Weights of a small transformer language model.
Training: a variant of Muon for these matrices, 499M tokens.
Each number is 500 + 50 x the weight over its row's rms, rounded and kept within 0 to 999. Layers, rows and columns count from 0. Numbers have three digits each. The size before them is the row's rms in percent of the matrix's.

# layer 5 MLP down (transposed), 768x384, rms 0.474, rows 651-684, columns 192-255
100:577516557501446475519588581560547534563467540434562450406462542452473577458502533524482528512521579429502396382484472399468514517417567518530514476572623537448439484570474414609471469458499452
102:445532551467539499453450513453465465538465561562541550485477506532547591426433453448504495495594493432572528572459610548492440541495508470472433530618594450557451513424533520536485601519533526
095:486483457538529457458525460456498482501516506485432511410464522611466494501494572532622505496527457510485537467479519446472498458493433465498520448535523444580490507446427540571417452547471398
101:428542425539491466435577534522626452461449520438517500437479497525415399530425511490562521423519490459519526473564454514457510453452474455494457461415595563454563466491543528443500472539512491
103:574597535468429541506470519452515485500605494542509551545412482518559525491592414492444400454378433439553544552603490507464471488493487579487510594424452591467549483555549523456536510562415480
097:461525447528523490428431559574610501549495394509519445546576509443551488411503533428525488535506555515527507487532451538485540431444394504446497480509564475466579521489442469499440551536524514
103:528484586520534464521506399541518543488541500512484538449488528510408534531515425486580576519488485477594664562492510455503471579504565423496469542447394501467495526630508466548520506485491388
098:486540461500509463529512485542555372509489536392486474527468476443489457498509540464526464528432495563488562480465516514532480510512506419512443452485464491532460535501550449409516530606500628
097:568531526512435480488452443477448465498458530493484504431527504544424523487471404453501532517573402470573521405545515511483493456519508547513489497467507520467524558482508503550547494534559543
106:505458510383526465444510413441506477512519441490621436478604426388500501502441454396515571599469493473456496405514543483514552442534601542559492492501414517547527425576553569489511530468559509
099:571421406482365453522415498450474630552474528544529514553492568618535478521509498542464495529486501456528503490514580641626471521480516515527479474522431492458507493490428545463513553556613380
102:488520499344549477590593472446501580543469480499535543591498477420474587572517574523529516430430535420420524545579444543535633424498537517507557491530522501514545480515543395441507500456449422
100:476513447448489529463526484470530455466554571517578545444530433500563431547437484452605500494482412498498592559531558549489452546571527557518539423482445477440453438503409496471365514441533546
095:533460403457500502517478475533347362530583480444533515581459519590564549521408501357449544492480487415518488498529471406517550522561474538601473539531518531556589427488507540483478468500532540
103:497443487495373495458488514533550393436491487588411528526586474501460485519543557439495453562490512470494529476552461489521504529498571558482502456514454449513553508486569438465567582449538446
102:509461482578476551367505544571551448520502500502422489474481439442515488497480485497435472458454512513527585451445525445492553485469486484547503473550549540524582453438507468571503433498422553
103:510539570419504558466424464493578438544473445556523536438491471426498382539443444458410565465572474524554528458470525525358541495506515511540482460454479412477548536516545478527460559488534429
095:476583454489448530500459490508421558459518566487618497477517499484505492510457495459437577510480476528542524430421518548413535529446440430463414514483495482550529453534448531411506526492538502
099:595521460473506500481470549466441552566518498500497513396479573525493454554478428406508521514514471533621531395409519464514424519532480506543513517568511443437512626550417539524556603430517530
102:519562436528502583520559550590581363586495413566502473467555457590381585452498436553540484514471448517448483470510562522489489510518520526481473574614582552510494461522505520443518512502415476
103:379470494462505454491393490543572437529538475542565542472535489606515509445531473517410593519496494548491522526526442394444556442495449538527551519602652597491509425461527542593497478460455519
100:581541519461402470509431554472546613522553566528452466462443531603491386539580534479578540428498633505442500477416501536479516508440525481545546442520470505471545523521559511486473481455430435
090:468524532501442494483410523558544517412521587514456485436485506471503515549539477469465571597560535460533486540507447475502506479499471440454471517473529464507523476410481507423482525462435493
097:531481363372444548508518490355505443563442536511512485519459496496537443464429512550473520490426500454505522537566589453564468516509550497526521489523509532530453318526464456456465460523515447
107:512404504479463501511513551502440514516502435466527438538448524514466435489425534518440604539590520513471481546542516528527513493444543562492559448467538469602625438514546446365475563431517461
096:453480529513564536539467538442519482529471538397531491538400520508387526435503507576550542535450495522435611543502516518481471532463533522558405395549492478542476548494490555629531522515447502
099:537450472446546525511499474496511425484458499511491473574494542489563584533449585455518542541382514507580571488554548420488513529466409458454477453576539417589443506481413563457511467491479515
095:472573450502548515505484492548517487441477513420502559557437503563437461400411594457508448539473529505494622476548541415534476470516555491473497536470545550464611474516441523470547529476542552
100:550496576548443498514505505554468453523511552440479423494573458522543459504526444582455480468519492465475625519465524518462495542552415507488429546609607548438499553498527537479513453514480430
096:457642505525442519507455490457457411474484497488573541499407485491458478591466515395537494548540573533561509481497473511450393530516499500560523509440501399554494500476601506446480543545454493
091:478523607489542468537549503589546584509508552470458468502458502422521509560515469488561476465557503510554511366467496474561525476485511489469533486540543474466402540600575436560512518464520513
084:493485544389445509481503569408524526541528565500447507456454513497555474501538466510493494436611506466474491502543460439501478538436498393514500572506542517520581471485461562459507451604522543
101:526487442491430477509537510426515485490579537441511389569488528474449511475521458529500442389538431495522477587574577495579452499492566460545450508500502520458507407547409597536488495473520485
104:476534388510475536545397516419503563544499477438514539474478512399468543502545491561499525537456430591560441448527542584532523462438498500465428546587478536442459507496496409489504442496478622
# layer 5 MLP gate, 768x384, rms 0.158, rows 652-684, columns 192-255
100:413456491574451470472367531549418526506434452563544480461545585472613439408490419628523508530520569415537496444551570529585503505473531486457475455536453452484508508524503555463480542491469544
096:512460478427536595564471454466549510588543581477388506433504471486510471515647494472507477507493526454459443499564473564521467577428509470452467545439434464611540514515490470392467476369530494
111:583436494508435453509434515545557556484505524528456454662536526502526449553559449542499559484524543514426514493553546490539497489497493408541589539518479481507399523586454555466511481609495462
103:492492512462531537556447536551359452504443475524423471494494589514467582585514513515568463458539458524597438534396491388458506664521470372484531545475568467453482590462411466443533552512490470
098:428582501499413441483528498509504486594566429526542544611440468480437525537490542414489556505461477487519515529448599473406599458569520534426591495582541481455519506566447477594526467498474492
101:493517514534502547521460560399498584518510510512512431487498434492573477419428680617397477468519527496452503489508521491556502404482488608529440466471520549551539507440566497524436485470523423
101:475518504514467538462493440511487400540516495482472459493570441505477448449480487556558535477516461429448452604559422427434501502624455600502588499576485489513438549518506573438491462521519495
102:568499476468328542525473553439502573520464505483495467491534549505532419414517335453557439550464496501426503545525578364470440475519519556571511487487521485525545458510453519611493522530530625
105:480458493453529601515541478417483520510515497453464536476503535520529470481565522446473491599489485505479405479529514487578492452521469519492511465526565442552544578530457568448425576477484414
102:497493501515530546463498558553498488384517628497546575523461477503486495456528484570535458530458429493557464434469578463579468470619475495551592415502455484552465521569508485500452459447420520
103:497419445603438478416442535430456450519543515501410454482397563583553458479478473432529516488542458531559469469535590472513508469535539485407552531551534517399612506517513436522455541546560511
101:466569508435429468485483504566492555401500424479422498430520544434397435462481447561457444483520539553455465529488540415484488464501498559473553518500475503448490557439487491526436449511506436
095:411465469503520482433486464549462482483491419473507489520540551546445535462401556533392483602440485491446505510460557454503458628512458526442514505531477497536636474524525523561447533545531500
101:516473399510468534486481532524432438477525538553531466521595545488518605450491469471411534500497540498497518496448491426564511458429427553421449527428516435449516486456404482502542496458475460
102:486556475427442489505556428498611455440473587384499573417516465498493535415517494422541518526477514469449546497462597546526465463490483526549490524509477509529486509489522404452571532481530522
109:454526525477611528502427522417440551415487442533530550543513607483436547561569489593484543577572550494545407554497527491584487493427507475544580410598431385445558581430377554492485481489547496
100:469560493551484407425491440556489530596558518560537516440430564501469463506445503554545554476465471523490518461415508372493449493609502591516563547499546535479443486487401495555534527535595545
092:504402466469507493446502351504509533519470595511532577436554478422486452475470415467554593524369535513531428492556544519569538477447529579490486454552536523447551520592506460521498544515470458
100:438434451577528528483508531567583504498511467554499539458506509547424507511487536484510469494504516465504524475449559568491463500560479481490463463512526489617502513463460482421563550403477519
105:562537523458545519513497535561449475454474517559513436486512562473450466470458530396492498480459505524440436462473477519572507534491530522568523563534582559492427431472492456457508576501597585
106:475429500486524528484484471506511534542564436506537491556425417486466480480457434467482436519629459467523515557453586503451495599465409467512604562517486518533449487508589508550546514548466524
102:441554628567437482535528480530515515576553559470477546474538409644522465437526493498558535526450481495523528567510586509507520386521474458477546606518423531536477513527485545565545485519534540
098:490444474494455442602469632430525435379444370473479503649515507454458480484474544479341539515471474452472515463451537487583521455502505517492529455500496524486508553396525498477457494431449499
090:470523463544455443572485443571631469525478606524489647548471596559466535452515536434530482541479526514598460568491456476554490523393546485505482526452473593518465452500477529655433551591440417
102:496479468518610448502492475450597415510479522555482434507543512468609484536570617454445513481545536558432421520546462430487568529464495569489488565423527420535454429548517488503430431521455521
103:493454417551516567534545521504537583616548461487533581468541478530457427454492449433526432419514473500524541537459542569472489529473571497530439527523492354560525533629464486437513389544478599
094:464500473462560527487516528538565517474452547542513498493425544430599552515509462477606546523513443422452463471557470506511481516484454510592511495504515488589561566449571357520431466479438479
098:513532509597437509589416494503563557482481610449466463547532400529496482457541529446496441551495457512516499536575589487503462540453514462428555455514475571429572562434497649624406496515521466
098:480537556366441497458446555520525485412484496445455465520500488511510481482477546498460576429558531425553513437519494428482358481508467452468520557473508514506581501462496441533499480471496477
103:445498402517397471482413555429522468518420467531514481543469464505570496462537482549468545503454552500483448563480484549493526541557543420450443538386505479517599538528500603636486455530501426
089:567556488554515468560538525488449569509405430526482477561479492541412544462402433487479409562556485629447556541494438500434555482463475513499559568444420493454534520540482513463468542517427572
104:532587498489516452525459507498546423486518446500530486530489533556497377516463505507510516478570556507548460467404541454486467551562472525534466371465529535512463449488439407435480477514543606
099:446487385497498437520536498413517471436465567539518433486402471560434442547531551491546508479514615471434501424474521516536477522533458617452478475470484516583536533444558456518486489448466594
# layer 5 MLP up, 768x384, rms 0.175, rows 652-684, columns 192-255
104:550414525477627484516480567490474482497521490504558428483562500532520492416539472593508537434552503505584577555481475478475449511479494511511512483557487556473416550536542537471483485432457545
095:518506605615468462469411576456501505486433533453499479470513549492545408489505427530475438402512512512549451545550517484470512482532539509494580518479496522440623504499449549547406476505483485
112:437648478458588507467507540468447474570488462427418500464464507605402509477528556392518498414473467469460504577545474571462491492476473539489431574500454511487492449465513451412587556545484547
106:500526481596473509456419480516477460428568452424478486500535578464500508508622528526495393413529437469545547465600515526499614547558498502475528481517491575489544505544511401522435495460511443
098:434469498513540394456432487486443523473482430452485552530510430568491423506566411449505542499476537504462429549575438428287543418566448562508535563482536457459496469477476487459445545472542542
102:502504586612475491472533440512601518455569482561557422416493493502488476476421404428501452416471529452516554441432481521495406453495530555500435488448412481463548454483518455559479492450469472
100:511499497534511514532545544530459430482387405508614487413505442460500550497580540511441498393458480438463408483459424509536525511496409467420508513428443493487389460500433566519478528455445549
097:456521452488462452438522455489463566504453508471469496549394468464474500561438507412564519545529455528401459514504496502637602457529468487505492476440522442523428507506530560542504469447557525
111:516562444510541457549511512449435530570466460553511501497526554472547467485419378499484491492434524528451598588501477500398454607479473519493508486528415528510426432581511487585576454459613542
100:458435501536471543465430499577504572566538464499478449472564380570444500533538548570467438476501505463541459531601456466460457536461493489445572466559410450529556447523469446411472449495457340
099:503515398581507555461448393517497483512546537598528553470505436504549549456630482453468511446490457554523513594575414509544505579490552429510488541481500518446439518478466506532481554463547480
099:421467510507547506531457550576412411497533491550523515419550522489512566482489477517461497494468538470628473521524515343483581477451523583485513471536489515539475514515412531492529422497403462
091:557473564457471574486481447517381509537588523538574527438525527489521461489446463453489595512432474467509550469485546534405508466516557539479540551452608511398489477479516503522374499492446513
100:553443412509504581518475537497542519423374471611502580490464532417563413539551574413607438476500588589473469490392473556471492510439528459458533544549507522475542540490486525454500468508468463
101:524525535449417514498542518648470495453481554461580535474459385467524508511483517484518542478458389521511457552479480592516446523408440504519515505577526456525479524482477410509548489524478476
104:506544472573508506503471456477548397522570611482509521516452506484440474539512434500551439421563442516489371479586374504501520429501558420402534580402479526580575327536566491481488455404446448
097:545557462447437497538535559524524495542473559494516523431576524531543528506519422488519518550550562511483613476405481435488510525600578545471492482524507481486548578502434512510520543515476518
100:478501508444530470467558432391494535572525554462513532553487619443426478523541478470532500461457530444518412442478445461408595571518526501471499462511540550438552462551579517486508490550533535
098:574541408557502399452516601527521507400538558511561520504519518621533474500559497517557522493363487521536456549496485492556477526585459509499524588527456531498533423464549550457572570447427523
105:456516543450502477550528583485450544459483450517481567487373450533558485511469514504485471610489536507515437511500498445483468428527533414500382543526552492432561491571507477514532457464538521
100:496565536539491547563608495508577459465551464480483406532470462524440578530554537523486463452465491441450459557512535486497520505539522417555449517544523399483481549567397524475517467411485539
103:561499492503447462405573581521565481511441509518488522468457595581563445493495423529441525514488471530371526479456508585528503520441487445528570491551453501517544498543520470500514481487485485
094:485438457602498541467521445515515398506468443536489516485501465493556505464473440481549515488464556556478514494478422430537494483488423495498529509525581442502577482559523492521512430409396455
111:509497548395464515511497516450478544474417492506498479457510509503525542429494463430427530507511536544460490525576551501441414452483425550473461531438445449464508516517477454469488393523485505
092:526428430518571483541475501539464462471585448570507511557575472559515378494485525458451551584402554577545473480485423541510540383545542581510536490474429459469479486528450486508594506450468465
100:442509543429489527543533502466474482557572517480468504388483491562496520652540513425558509536488484529455471519588525367481474507538483463484525506542514568451533513491373532366467488424541361
096:419596474446517569493460517453465485529471525569520583501426463408539517460533478445560513490565505527508465441529550497516571409496576623400538553463520483534489558514459507523572480495428417
100:486507532526415500512444503557605477517494526505441502602555538471529493483522426491536571596485473550532489488425484628440525576476528516528480529491428454605492490480456436538435428500455451
096:497576525519445539553436490427549527488487522400509405553468548489503562487570568474512462542440513533460565518520431538499497509501524459568479456439575522492530501502472528518412512400532541
093:569383498459443511486489538504502577543502589580385518568492512486442575569566411466447436455549445476515513625460423450535484471411507510473479415557499460578476404507579558520542515535598482
083:457537500552530433463530506482486454382534553515517522557502473481530579427517487478449559579442481538465461537530588442514531517528541579460511490523375343496547630553494568528573624500567443
101:522503524405524503503543472549503573524495439440509578594549501504459517469514505451518506458521385480473490502510521503506403462587619442488539555504484476461482420485492435529546505429540471
103:569451546458484557510501447523584532556471541412566664474518381529408561511487522528475472384522395368530533381511548547463504484482470523512540536415557559455438557562479578546512455481554499